config.yaml
lr_head: 0.00594
train_tokens: 93490000
max_steps: 11413
Each number is 128 + 32 x the weight over its row's rms, rounded and kept within 0 to 255. Layers, rows and columns count from 0. The size above them is the row's rms in percent of the matrix's.

# layer 10 attention value, 32x96, rms 0.144, rows 11-26, columns 48-95
size [102  99  99 104 101 101  95 102 102  98  97 104 108 108 111 100]
[[ 95 107 167 162 144 132  95 131  78 143  78 123  92 169 126 147 129 127 186 143 130 126 127  78  60 135 105 128  88 113 138  84 132 147  97 179 164 162 148  61  68 129  82 101 138 157 182 161]
 [160  78 102 133 122 150 101 111 155 166 167 148 142 172 104 102 123 126 131 155 167 153 100 161 168 144 178 117  95 120 154 112 115 174 168 121 129 127 148 136  90 165 143 113 193 127 131 123]
 [108 150  82 174 184 202 169 128 147 123 148 162 151 182 106 127 107 133 182 128 203 160 146 147 152 157 130 173 110 109 110  89 184 133 157 141 114 115 165 126 121 127 117 143 129  48 166 103]
 [182 126  56 140  96 139  89 164 157  96  85 107 114 107  81 105 133 134  99 106  93  92 158  63 135  88 161 148  51 151 178 141  69 111 103 119 128 149 120 103 138 147 102 138 160  94 191 138]
 [121 118 161 177 159 125 123  87 163 131 151 149 137 149  82  90 106 135 140 123 185 133 149 184 122 135 173  80 142  85 137  86  81 174 123 137 117 153 110 133 184 166 124 159 157 146 125 129]
 [101 114 135 138 153  96 101 128 108 182 103 154 102  43 189 122 138 112  90 134  98 103 132  92  71 125 140 175 209 152 106 127 178 134 158 112 115 153 167 176 104  37 111 116 130 140 191 135]
 [116 117 159 115 161 133 161 100 167 142  94 108 145  85 124 174 173 140  93 152  65  96  97 112  67 185 154 169 165  67 140 108 149 113 106 113 109  96 165 116 136  86  88 165  87 178  82 124]
 [116 168 101  84 123 151 120 183 113 119 158  96 125 151 128  94  94 119 130 174 115 154 169  65 169  92 123 120 159 102 178  94 157 151 143 120 168 189  64 100  94 116 127 175 121 119  76  69]
 [156 172 165  81 203 163 116 146 168 165 164  93  78 155 115 184 163 173  88 131 140 154 156 134 184  91 126 166 137 137 117  76 138 132 106 152 156 103 117 146 107 129 109 158 105 127 209 116]
 [124 138  88 192 141 153 128 172 125 128 179 152  69 156 138 115  64 155 146 100 149 165 147  94 124 106 117 153 164 140 106 140 111 152 146 168  75  94 128 167 195 139  71 117 132 124  72 149]
 [108 130 110 130 106 116 177 105  88  36 135 106 161 146 120 105 120 128 138 155 112 140 127 170 128 103 136 127 125 152  78 114 113 135 153 111 163 137  96 117  53 100 104 137 197 150 122 136]
 [118 121 123 126 136 114  64 146 149 152  98 137  95 142 182 150  95 109 126  67 115 133  54 135  98 210 148 109 130 134 171 175 131 142 138  82 158 118 133 173 152 189  89 149 168  62 144 135]
 [193 145 105  88 162 148 131  73 107 143  93 147 135 154 163 158 171 119 167 150 128 161 125 180  35 132  96 140 146 100 177 172 100 191 111 152 183 173 150 155 162 140 128  80 138 121  89 135]
 [111 119 163 138 128 154 116 141 110  99 145  98 137 170 157 123 141  68  75 118 121 144  64 136 105  69 163 117  93 161 108 150 146 136 114 175  79 100 147 117 143  87 196 166 147 111 118  85]
 [153 141 179 118 109 119  80  84 139 139 175 118 173  87 131 115 103 104 153 209 105 185 132 141 181 154 114 171 178 144 107 123 106  88 178 159 173 101 132 153 113 151 143 172 155 212 165 113]
 [ 43 179 144  93 155 148 106 115 119 108 155 136 148 106 157 164 132 150 152 106 128 173 134 155 106  96 126 169 151 168 187 153 183 126 120 162  87 104 164 134 197 125 161 109  91 123 133 145]]
# layer 10 attention output (transposed), 96x96, rms 0.136, rows 11-26,43-58,75-90, columns 48-95
size [120 109 107 106 101  98  95 100  99 103 103 108 121 119 131 107  92  99 107 101  97  99 101 100  98  95  93  95  91  95  95  97  87  92 101  84 106 111  90 106  84  93  92 101 114 101  78 103]
[[143 118 125 112  89 132  76 150 136 133 144 129 129  88 224 144 134 107 136 155 171  80  88 144 100 116 134  68 173 143 135 195 113 109  58 107 175 138 104 110 165 122  99 148 111 154 106  99]
 [151 110 148 115 117 149 127 153 153 189  81 123 125 122 128 121  82 180 124 119  77 109 138 103 131 108  95  56 165 115  87 139 124 107 111 148  98 113 126 161 112 177 150 163 181 180 128 124]
 [121 130 103  79 114 150 124 160 155 136 172 135 137 155  91 111 104 111 109 117  93 141 163  71 121 175 146 111 162 137  99 126 157  66 130 103 152 139  93 152 119  80 137 108 143 186 168 162]
 [145 115 185 165 125  72 138 129 119 174  97 101  74 136 147 128  81  81 136 110 143 180 170 168 106 130 129 179 118 126 165 111 112 165 118 144 105 118 112 127 134  71 152 154 138 113 140 110]
 [141 146 151 102 149 142 163 157 106 104 108 112 166 195  98 111  90 177 148  91 116  61 106 146 142  80 112 137 127 189  84  90 116 120 167 149 100 144 139 106 163 109 123 147 102 130 111 151]
 [166 140 139 109  85 112 126 173 136 144 135 123 145  72  42 107 132 167 127 161 215 151  70  99  95 138 140  74 107 112 162 133 116  96 146 128 136 143  92 113 121 182 121 100 149  92  83 125]
 [ 88 189  86 100 104 104 137  91 148 130 174 126  67 130  91  70 116 143 109 164 147 110  89 158 198 149 154 126 127 128 121  88  53  99  61 156 113 146 100 119 128 121 131 122 175 123 166  84]
 [109 154 152 168 157 188 188  84 169 118 114 143 153 165 110 161 125 151 118 125 115 167 120 116 115 132 117 167 126 120  91 156 110 175 181 105 118 111 185 109 108 186 121  68  86 100 109 148]
 [111 117 133 114 142 104  83 169 150 122 110  47 107 153  77 138 155 158 175 106 152  97 158 163  80  87 132 178 141  49 141 125 122 124 126 114 154 119 130  86 143 120 151  63 171  92 121  83]
 [162 105  92 121 118  56 100 119 154  45 101 107 127 109 123 152 148 146 146  89 100 146 114  90 128 133  79 130 145 200 138 149  96 140 166 122 167 100 131 151 133 151 205  99 105 181 126 147]
 [ 96  98 119 112  99 150 131 111 186 118  84 174 139 117  80  79 144 119 171 145 119 107 134 107 138 145 131 169 112 152 141 123 143 147 101 155 114 153 114 118 175 119 101 105 137 134  68 115]
 [150 169 121 145  83  58 118 116 138 134 164 148 172 122 100 123 120 150 163 137 169 121 109 105 123  52 103  69 153  93 124 156 133  97 148 118 117 156 106 167 111 152 107 217 111 120  84  65]
 [128 123 145  80 154  95  78 164 133 184 147 172  38  81 129 174 129 115 160 100 116 140 144 136 101 132  89 125 152 100 142  90 159 112 143 146 127 136 150 138 185 171 122 108 100  95 177 139]
 [135 110 151 119 125 105 120  87 175 180  87 117 102 135 100 128 165 214  81 104 100  95 105 136 108  81  54 154 142 164  96 163 116 139 199 106  62 170  85 143 140 102 157 106 142 150 104 141]
 [ 85 146 130 100 156 181 162 134 152 173  68 104 152 114 120 124 128 119 106 130  69  86  85  94  89 142 169 125 197 164  78 123 137 136 139 122  85  62 146 141 105  74 116 112 178 150 185 161]
 [137 131  74  90 127 129  83 122 174 177 143 103 113 158 126 154 171  61 101 140 122 149 146  91 118 144 146 107 116  71 105 151 182 103  85 161 100 127 134 140 172 116 136  76 149 144 169 179]
 [117 132 185 114  90 126 142  71  95 120 163  91  99 120 116  87 147 197  99 150  99  97 158 123 170 144 173 131 109 103  93 136 189 142  97 142  81  92 152 112 113 131 171 112 109 162 157 117]
 [124  97 122 111  80  53  84 114  33  61 118 113 147 100 162 125 130 124 152 117 179 105 115 131 101  91 174 149 129 117 119 139 173  94 215 123 165 154  86 100 110  96 118 149 106 100 173 154]
 [ 79 111 156 144 100  75 144 107  69 214 107 133 179 168 135 128 143  98 179 132 211 106 149 140 132 106  88  97  91 116 114 116 143 159 175 153 119 104 186 168 176 172 119 166 151  72  57 123]
 [ 99 127 207  90 189 154 169 111 114 177 155 167 125 112  87 121 112 182 101 117  90 137 106  59 147 179  97 142 121 139  88 149 158 171  99 197 157 113 147 161 109 156 119 125 137 147 100 129]
 [171 120 103 171  82  96  53 164 154  72 143 138 109  83 181 107 173 123 140 107 123 176 120 115  69 165 114 166 100 159 117 160 171 120 171  93 138 158  96 104 146  95 103 114 144 157  93 107]
 [133 143 141 136 146 141 146 117 124 128  93 162 126 140 118 155 141  93 153 149 109 107 112  98 122 110 194 178 108  89  80  87  90 158 132 114 108 153 156 154 204 100 150 161 159 147 118 146]
 [145  78 116 173 125 162 176 125 118 172 145 153  96 197 134 119 167 162 171 145 144 102 200 124 126  94  83 133 172 123  99 103 167 125 148  96 145 104 101 173 141 116  72 159 126 130  68 141]
 [ 92 144 103  97 166 147 118 128  97  97 125 137 163 118 169  85  60  63 125 196 169 126 113 118 148 145 171  53 149 106 140 104 129 134 177  92 138 160  72 153  99 120 200 155 158 148  88 147]
 [104  98 144 157 155 108 114 103 117 103 130 129 140 126 108  94 142 140  45 137  80 116 116 129 106 180 153 166 153 129 122  80 114 167  79 180 109 138 220 155 134 105 107 130 155 122 156 202]
 [ 46 171 103 105 116 135 109  69 134 177 111 135  96 159 124 137 149 156 150 133 174  78  67 120 175 119 179  65 130 128  97  46 106 108 129 163 133 127 107 115 143 131 113 153 153 135 156 163]
 [161 147  81  98 141  72 150 123  82 158 131 123 151 110 139 132  79 134  95 127 123 171 165 142  86  96 186 157 131 164 105 108 113  62 174 123 102 107 129 139 113  71 231 152 150 154 175 144]
 [174 115 136 142 132 151 136 143 104 106 156 134 129 125 159 148 125 161 194 152 136 181 142 127 228 159  91 152 151 121  79 146 137 152 182 124 161 130 130 107 130 177 145  84 135 155 125 130]
 [ 81 164  83 164 121  64 157  82 195 106  52 152 120 162 190 109 165 121 130 122 189  75 106 129 168 114 155 165 129 166  98 187 110 114 150 120  90 103 126 162 100 109 174  98 100 124 115 135]
 [160 135 151  97 124 127 129 131 125 106 148 112 154 130 129  73 109 146 172 112 167 164 129 156 116 182  96 130 122  98 119  87 173 121  99 120 151  73 136  99 135 120 133  94  83  95  83  89]
 [111  82 151 146 157 136  96 114 121 159 154  88 141 105 130 104 139 143 121  69 189 177 155 133 143  92 140 176 127 118 118 154 133 100  95 145 170 173 142 127 190 140 169 145 100 129 130  94]
 [146 151 162 131 172 111 142 185 169 118 150  58 126 146 106 194  69 137 153 117 117 112 134 157 139 113  96 123 224 143 173 130 110 107 156  76 188  73 139 115  67 126 117 163 150 128 115 115]
 [155 126  90 172 157 168 158 155 137 140  97 141 214 140 187 190 107 122 142 126 143 182  96 140 126  98 124 141 170  97 120  70 126 142 172  93 170 126 118 178 126 123 101 137 159 152  85 167]
 [123 113 155 178 137 127 145 142 177 150 180 124 113  55 161 141 147 119 130 107 156  96 127 127 123 161 112 130 119 156 150 138  90 159 136 169 169 112 149 171 149 120 144 112 126 133  98 132]
 [162 106 156 131 128 121 132  68 118  85 134  82 122  71 153 175  97 136  99 105  62 139  60 208 148 126 116 171 135 173 135 148  95 173 145 153 120 146  84 117  90 108 107 131 121 126  98 101]
 [106  96  71  92 175 149 104 123 128  65 139 135 138 110 173 135 131  89 156 133 156 170 136 111 182  93 188 142 171 104 126  81  77 100 158 124 152 118 129 137 121 141  69 128 156 180 139 125]
 [ 93 110  95  83 145  89 125  95 141 135 179 112 138  72  64 124  69 116  75 112 129  99 111 143 158 135 155 132 127  97 165 147 180 112 156 145 137 145  85 162 134 158  81 105 182  80  71 131]
 [138 114 151 159 199 148  79 124 136 113  62  92 136 124 190  95  99 140 149 160 127 181 233 116 113  92 120 125 135 134 117 118 176  88  55  61 112  65 167 111 111  91 111  95  99 145 163 129]
 [121 134  93 123 141 136  86 167  92 137  76  97 147  53 103 143 111 179 199 155 108 113 130 107  72  77 110 114  97 112 104 120 126 144  92 127  73 159 123 119 121 139 183 125 108 170  87 171]
 [107 117  99 123  99  60  98 136  73 199 159 177 116 113  94 125 196 113 110 128 100  76 132 116  97 137 171 146 160 144 150 148 176 152 105 159 176 141 119 128 120  74  86 136 210 178 148 131]
 [ 88 177 194 145 129 153 174 115  89 100 153 140 135 141 137  74 133 150  98 172 134 108 155 159 157 157 126 111  88 105 111 170 165  85 178  92 157 138  68 130 164  94 131 131 113 143 132  61]
 [177  94 153 150  52 154 129 169 145 122 147 136 107 158 143 154 113 109 114 107 139 144 135 146 111 106 113 121  81 123 118 173 202 162 200 127 130 130 175 164 110 210 123  70 129 123 133 101]
 [137 143 148 102  93 128 107 145  78 140 167 193  83 133 144 126 132  83 202 122 173 142 106 131 168 102 150  72 129 117 140 108 175 162 142  92 165 163 142 122 138 128  79 193  91 116  86 121]
 [ 97 112 149 146 119 151 118 117 131  99 103 133 125 134 189 132 109 102  99 133 118 183  63 146 107 204 145  99 153 148 185 141 121 148  85 152 128 143 124 107 154 174 123  92 116  83 122 166]
 [162 109 154 156 150 186 112 167 113 115 146 112 167 103 119 195 119 178  77 176 128 144  86 201 106 113  99  88 179 133  91 160 131 177  86 130 163 162 125 129 192 149 171 157 169  91 125 124]
 [ 78 167 111 137 120  74 136 115  76 139  78 124  94 194 152 148 148  86 111 142 105 119 154 121 178  78 156  95 129 123 117 122 120 154 222 118 123 157 184 180 137 128 118 153 112 129 135 127]
 [139 131 107 118 139 108  67 113 154 106 103 177  74 119 131 125 134  96 163 146  81 131 103  96 133 143 104 101 149 121 187 128 107 103  95 147 146 170 106 187 101  77 144 144 141 135 190 130]
 [139  93 124  88 137 151 119 113 105 169 145 169 118  75 140 144 103 120 115 165 150 183 117 132 110 179  96 124 100 171  94 153 138 181  75  99 149 125 108 188 170 125 167 165 134  59 163 107]]